python train.py --num_hidden_layers=11 --hidden_size=192 --num_attention_heads=3 --num_key_value_heads=3 --head_dim=64 --intermediate_size=1536 --vocab_size=4096 --hidden_act="gelu" --norm="layernorm" --norm_place="pre" --norm_eps=1e-05 --positions="learned" --qk_norm=false --attn_scale=0.125 --bias="none" --tie_word_embeddings=true --parallel_block=false --init="normal" --init_std_qkv=0.021 --init_std_o=0.00448 --init_std_up=0.021 --init_std_down=0.00448 --optimizer="adamw" --learning_rate=0.00139 --lr_mult_qkv=0.7 --beta1=0.95 --beta2=0.95 --lr_head=0.00429 --warmup_steps=446 --schedule="wsd" --decay_fraction=0.894 --decay_shape="linear" --final_lr_fraction=0.0 --batch_tokens=[8192, 16384] --max_seq_len=384 --doc_mask=true --train_tokens=200000000 --max_steps=16737 --dataset="wikipedia_en"
Each number is 128 + 24 x the weight over its row's rms, rounded and kept within 0 to 255. Layers, rows and columns count from 0. The size above them is the row's rms in percent of the matrix's.

# layer 6 MLP up, 1536x192, rms 0.135, rows 1272-1303, columns 48-95
size [ 75  88 100 100  98  98  94  82 109  92 102  79  91  77  97 103 106 114  86  96 103 104  98  99  92  97  99 104 102  93 100  84]
[[155 117 148 118  98 128 100 104 107 139 167 138 121 150 152 104 145 146 117 116  92 103 167 138  96 141 101 118 142  93 132 138 158 164 117 129 131 126 172 129 133 113 137 105 143 109 104 181]
 [132  87 162 173  96 135 110 143 136 127 135 158 148 113  76 125 147 128 124 143 146 142 130 155 181 146 122 157 145  96 111 176 123 114 142 145 139 123 118 116 123 174 152 110 128 125 102 170]
 [157 159 127 145 127 166 158 119 170 146 101 130  94 140 111 167 132 124  99  89 141 132 112 133 147 108  87 124 147 119 124 107 135 111 112 122 121  95 120 110 167 112  98 118 109  98 130 128]
 [114  50 118 162 144 106 135 110 157 126 147 150  97 160  91 155 126 146 169 109 119 137 148  96 121 132 125 102 170 141 140 125 155 152 149 155 129 126 120 159 151 133 130  80 113 137  93 168]
 [153 133 146 189 135 141 170 118 164 174 151 121 171 111 140 133 152 132  94 160 168 151 111 156 119  96 113 142 104 103 123 168  95 135  98 140 149 131 112 112 156 121  93 121 132 159 158  91]
 [110 127 117 100 123 118 138 118 138 113 151 133 159 129 114 171 129 188 144  91 123 135 137 147 109 136 109 107 163 127 129 185 117 135 143 112 146 113 141 141  77 144  90 155 136  83  98 173]
 [137  97 123 158 121 140 154 119 161 154 132 123 119 132 143 130 120 128 114 131 104 131 142 172 113 126 149 118 139 165 130 110 112 151 142 113 137  98 124  93 158 126 113 140 164 147 117 130]
 [142 122 140 156 117 154 124 170 101 150 111 136 147 135 100 118 120 123 139  84 143 107 116 140 116 166  93 139 146  85 140 141 140 164 120 151 133 104 132 111 120 130  91 105 117 112  46 186]
 [124 155 148 103 154 135 151  87  82 146 114 154 155 123 120  88 124 122 123 125 107 116 147  89  87 129 105 161 118 104 110 139 108 161 142 137  75 139  91 127 181  83 150 143 105 132 128 142]
 [119 133 103 182 171 165 139 107 124 154 153 136 100 141  89 101 142 164 122 105 133 114 118 142 131 140 167 128 161 149 116 124 166 167 166 129 115  96 139 173 108 132 115 125 141 116 122 117]
 [111 105 165  92  93 107 136 156 153 126 109 105 128 102 124 110 146 174 133 128 133 113 163 159 141 143 131 150 131 105 132 105 129  80 102  76 141 147 147 137 138 186 137  95 115 134 145 140]
 [ 93  83 135  93 130 132 147 131 130 149 133 128 110 146 128 161  96 131 126 128 115 133 123  97 148 147  92 142  53 156 135 126 137 130 158 111 133 123 132 142 120 130 133 132 165 167 114 102]
 [110  85 141 148 147 176 100 122 105 147 147 146 111 107  89 110 156 107 141 149 107 105 147 136  73 157 135 148  80  96  95 126 143 146 172 105 106 147 107 143 119 156 138 100 138 120  99 155]
 [134 143 151 119 141 179  94 136 121 131  66 154  78 114 156 100 109 145 135 140 110 129 141  74 123 139 142 129 152 128 111 101 130 135 126 108  83 139 102 163 128 169 141 149 153 125 163  93]
 [134 158 113 105 169 141 146 113 125 160 171 124 149 126 125 171 157 135 107 127 145 104 149 109 161 145 142 115 160 106 143 143 133 164 126 129 111 134 119 167 125 145 133 127 150 128  78 133]
 [ 78 132 118 119 140 107 122 116 135 117  99 143 106 113 122 130 102 134 146 157 139 132 173 153 127 131 126 118  93 148 100  88 137 132 157  75  66 134 176 124  95 180 120 128 135 151 101  90]
 [129  88 160  93 160 131 120 158 142 138 186 136 135 143 129 130 136 138 128 143  80 179 169 122 102 117 131 132 129 150 126 162 140 117 149  79 154 141 153 148 111 139 128  96 134 150 111 154]
 [159  81 155 150 155 117  77  91 105 157 122 139  80 134 122 106 131 122 124 127 125 122 194 165 136 168 148 145 129 136  59 123  91 118 124 137  93 134 149 137 129 115  82 152 140 123 127 124]
 [104 114 104  85 103 164 127 108 145 112 135 138  96 123 122 133  96 154 123 148 126 161 133 110 145 117 159 125 119 147  79  98 123 115 119 135  89 153 114 153 134 156 124 114 115 109 106 109]
 [133 109 124 118 128 117 153  99 126 106  94 127 117 103 127 131 124 101 124 110 139 147 129 113 133 113 103 130 119 138 106 108 140 134 145 110  79 131 121 139 161  89 102  79 137 114  82 151]
 [129 100 150 136 112 119 118 127  92 136 104 136 117 120 148 128 159  61 172 158 126  90  99 121 171 119 135 186 116 160  95 146 109 144 121 127 120 115 142 105  96 185 162 134 137 154  91 148]
 [151  88 128 155  98 111 133 113 122 165 141 148  88 110 107 127 114 121 150 109 133  93 114 137 113 121 119 142 135 107 133 167 129 160 101 136 145 105 132 118 185 131 129 134 167 131 133 133]
 [146 127 143 146 177 161 139 126  94 140 153 124  60  98 116 128 102 150  91  87  79  78 113 116 101 123 146 145 132 137 121 134 110 178 127 163 149 118 163 141 112 111 103 131 125 109 134 143]
 [102 128 122 157 114 132 119  90 158 150 102 131 116 122  93 117  92 164 121 131 126 152 122 146 135 123 142 114 149 144 118 155 119 119  86 105 120 111 196 135 152 114 130 112 115 114 117  98]
 [116 116 102 129 143 146 112 128 108 117 186 128 103 149 137 160 124 113 134 109 119 166 102 138 120 104 147 142 151  88 117 114 132 139 135 120 125 146 116 130 117  98 137 116 130 141  77 143]
 [112 139 138 161 144 125 139 102 142 202 140 148 126  90 151  66 147 117 101  88 127 128 148 135 139 179 121 163 149 139 120 139 122  95 125 134 145 149 126 131 142 149 113 142 132 133 178 140]
 [111 138 101 101 154 175 104 105 145 144 179 154 141 143 111 152 138 130  57 105 121 106 147 103 136 139 132 113 152 106 133 108 136 155 154 114 108 133 146 202 141 149 151 114 126 139 137 131]
 [143 123 136 119 160 165 147 131 112 162 121 158 119 123 133 128 143 148 123  96 126 110  96 133 162 184 120 161 148  66 128  95 128 171 154 107  77 163  90 107 146 172 119 113 100 159  94 152]
 [ 86 142 137 117  94 140 137 151 143 126 124 160 115 111 123 124 130 130 137 108 100 151 176 127 104 148 111 113 137 160 120 137 153 130 123 155 131 114 121 149 145 173 141 121 157 119 162 110]
 [114 144 162 165 124 121 132  97  74 149 146 152 148 168 144 105 128 116  69 165 118 162 125 150 133 170 102 165 126 144 130 130 129 149 147 125 120 139 142 120  92 157  74 155 135 145 116 144]
 [153 100 182 119 129 143  99 130 141 126 118 147 154 156 143 127 161 103 120  74 128 112 109 137 106 103 130 165 133 145  98 164 136 120 105  92 165 115  90 133 116 154 108  63 122 108 150 137]
 [123 138  97 134 137 126 128 126 110 147 126 137 116 124 113 194 119 134 135 115 105 126 116 135 176 120 185 123 146 123 115 113 100 165 135  99  97 134 151 100  99 128 142 157 143 115 156  84]]
# layer 6 MLP down (transposed), 1536x192, rms 0.126, rows 1272-1303, columns 48-95
size [ 74  90  98 103  95  96  88  75 101  86 105  69 105  83  96  92 106 112  78  99  98  99  89  95  90 101 111 100  93  84  92  92]
[[ 60 130 134 146 138 168 163 157 148 137 130 133 131 140 147 154  85 158 173 172 115 133 126 127 104 141 133 169  80 123 124 127 105 129 144  88 118 128 125 155 133 118  86 143 176 160 125  99]
 [114 114 113  74 137 141 134 110 132 112 122 132 154 113 130 144 108 117 160 147 121 164 165 118 105 122 144 115  86 135 107 128 160 124 101 110 122 100 169 125  99  71 134 140 144 137 124  86]
 [144 145 121 168 151  93 152  93 122 155 101 156 122 109 119 150 130  79 104 168 133 135 148 129 124 100 136 133 142 112 133 166 101 172 133 189  87 136 149 150 156  98 112 117 124 161  80 126]
 [179 134 112 121  82 162 139 102 119 103  80 125 133 115 134 201  90 111  78 182 118 127 153  80 102 136  93 100 141 133  91 136 131 149 138 117 102 140 158 109 133 154  83 124 106 100 128 141]
 [105 154 167  91 109 123 111 106 103  61  98 117 128 137 136 127 123 121 164  93 140 120 124 111 138 130 104 128 137 150 142 112 147 128 157  86 122 145 134 116 169 133 151 135 113 138 129 106]
 [140 137 115 138 140  89  98  85 121 118 128 169 181 162 134 138 120 119 125 110 130  83 147  96 127  78 153 133 141 111 146  98 139 118 101 131 101 107 140 108 172  66 127  85 119  98  95 157]
 [150 152 133 123 121 126 126 163 119  83 144 108 122  94  96 112 137 119  63 122 122  99 146 159 145 129 138 117 118  97  91 116 100 115 133 139 131 133  82 110 117  90 110 151 152 131 173 112]
 [ 61 110 187 165 139 154 122 168 177 141 136 159 109 102 169 128 111 129 174 121 105  99 117 153 105 150 107 102 111 154 125 138 112  93 136 133 135 124 119  85 150 140  83  87 160 183 125 138]
 [144 170 103 133 149 162 135 125 155 127 136  79 116 123 148 147  92 173 155 149  96  96 111 133 131 125 174 129 112 115 179  91 133 141 114 163 122 114 130 142 130 155 143 146 104 127 108 128]
 [147 169 117  99  74 102 165 128  92 114 100  93 154 117 148 128 100 129 150 198 148 142 159 168 135  71 118 106 103 148  93 145 124 113 113 135 127 135 120  79 123 133 160 133 136 133 154 105]
 [131 143 115 183 103 149 144 112 128 172 140 110 127 117 132 130 112 151 158 106  98 139 134 131 135 165 135  87 155 127 208  77 157 135 128 138 159 144 117 134 157 113  87  94 109 115 156 126]
 [145  95 111 133 127  77 101 169 152 123 119 132 127 137 110 107 186 108 114 162 103 127 135 119 128 130 158 114 148 148 122  61 145  96 118 138 134 153 116 103 131 107 170 160  98 103 109 156]
 [118 120 140 127 140 108 137 156 150 124 116 120 153 114 113 144 123 127 143 127 127 115 137 121 136 134 149 111 107 181 127  89 108 150 120 120 138 136 139 121 125 156 145 142 101 114 109 159]
 [126 145 103 120 149 108 119 141 164  93 116 121 151 157 118 113 142 129 155 123 105  88 130  68 145 107 161 130 156 114 103 150 176 156  88 160 135 130 125 146 173 128 126 155 111 116 138 111]
 [155 151 156 116 132 122 129 135  85 146 120 119 125 153 149 160 133 116 151 138 152  81 136 129 148  76 122  99 118 108 160 120 136 127 123 140 124 111 124 144 130 117 149 121 120  97 153 116]
 [126 123 154 139 135 147 101 119 131 106  72  98 152  92 136  80 140 123 106 117 139  95  95 170 127 134 121 108 116 152  59 116 104 117 143 157 173 166 122 137 129 120 110 119 115 123 123 123]
 [135  99 109 150 164 138 168 148 111 133 125 129 161 142 109 164  87  99 111  97 130 104 158 146 145 156 126 103 133  83 161  78 141  85  99 154 100 148 130 132 119 121 152 123 134 110 154 116]
 [151 136 162 132 123 155  92 142 138 127 116 170 160  69 101 181  75  95 124 112 113 122 146 126  95 101 149 140  96 143 145 174 130 139 136 124 108  95 118 156 142 169 122 121 142 107 142 159]
 [119 109 115 106 174 124 129 131 107 178 135 142 162 136 101 111 129 146 113 131 124 133 103 117  92 136 123  78 123 119 114 131 112 137 160 126 201 148 149 119 135  99 146  89 107 109 154 120]
 [153 157 132 118 118 100  98 129  99 118 114 119 128 130 117 106 121 128 122 132 140 123  92 131 119 140 127 123 150  99 141  82 123 111 135 145  93 134 131 140 109 146 117 124 184 148 186 131]
 [117 121 126 100 131 134 114 121  89 150 142 119 141 126 125 145 121 151 111 147 118 111 161 106 120 104 110 122 133 138 153 116 123 141 148  78 121 183 175 145 116 145 134 124 147 153 129  97]
 [175 146 101  85 161 118 133 192 119 128 106 131 141 141 166 125  98 120 115 124 108 142 140 169 146 112  97 131  86 139 145 102 127 124 116 149 128 142 146 140  94 133 100 161 115 166 103 147]
 [133 126 135 159 166 101 138  91 138 102  98 120 169 169 168 105 137 129 140 115 150 162  96 161 139 132 144 124 106 112 112 128  99 103 153 110 111 206 166 124 118 210  98 125 132 156 147 123]
 [100 144  73 107 124  99 142 161 127 115 102 196 145 125 102 112 125  96 138 134 127 180 111 201 115 141 137 133  96 104  87 133 140 137 107 126 119 142 112  68 133 124 141 156 155 134 131 142]
 [145 118  95 100 134 100 130 161 105 147 114  74  98 173 143 146 161 157 109  86 129 126 149 143 158 134 129 100 147 126 185 161 163 132 111 137  94 132 116 140 106 119 112 139 140  99 121 101]
 [132 149 140 153 122 162 102 156  97  73 124 147 163 137 129 187 111 123 136  83 136 140 152 116  86  95 114 180 108 137 128  70 118 126 146 184 127 129 119 127 167 129 134 166 111 126 104 143]
 [136 151 130 153  72 110 136 122 114 111 102 101 118 138 113 109 150  96 146 127 137 144  71  89 117 132 112 130 180 129  98 152 124 151 149 218 108 162 173 109 146 118 103 153 112 106 142  85]
 [118 119 132 148  92 141 137 156  91 139 123 144 110 147 132 127 167 109 110 111 121 145 115 153 136 142 164  93 112 131 159 143 156 113 111 122 111 150 152 107  86 131 141  97 101 118 129 132]
 [132 111 128 122 171 106 155 122 120  97 168 110  97 160 116 144 145 112 106 121 119 159  69 157 157 121 112 145 143 135 143 170 113 144 160  89 126 122  79 118 117 106 109 141 146 160 109 172]
 [142  94 128 143 123 174 119 152 121 102 174 160 147 114 161 153 124 129 140 119 114 145 153 158 123 113 137 129 181 126 113 104 110 140 160 127 165 106 120 153 102 129 124 172 133 127 120 147]
 [ 90 107 161 127 139 169 120 110 145 113 157 109  84  71 146 144 177 126 145 124 146 118 105 115 131 118 124 124 131 129 133 120 137 123 114  94 142 125 124 110 153 153 142 133 123 124 133 104]
 [134 163 113 103 108 149 105 137 152 120 130 164 127  71 118  84 131 128 142 160  82 108 149 130 118 133 107 153 134 120 162 117  92  99 118 144 158 107 103 122 140 142 115 131 107 156 116 204]]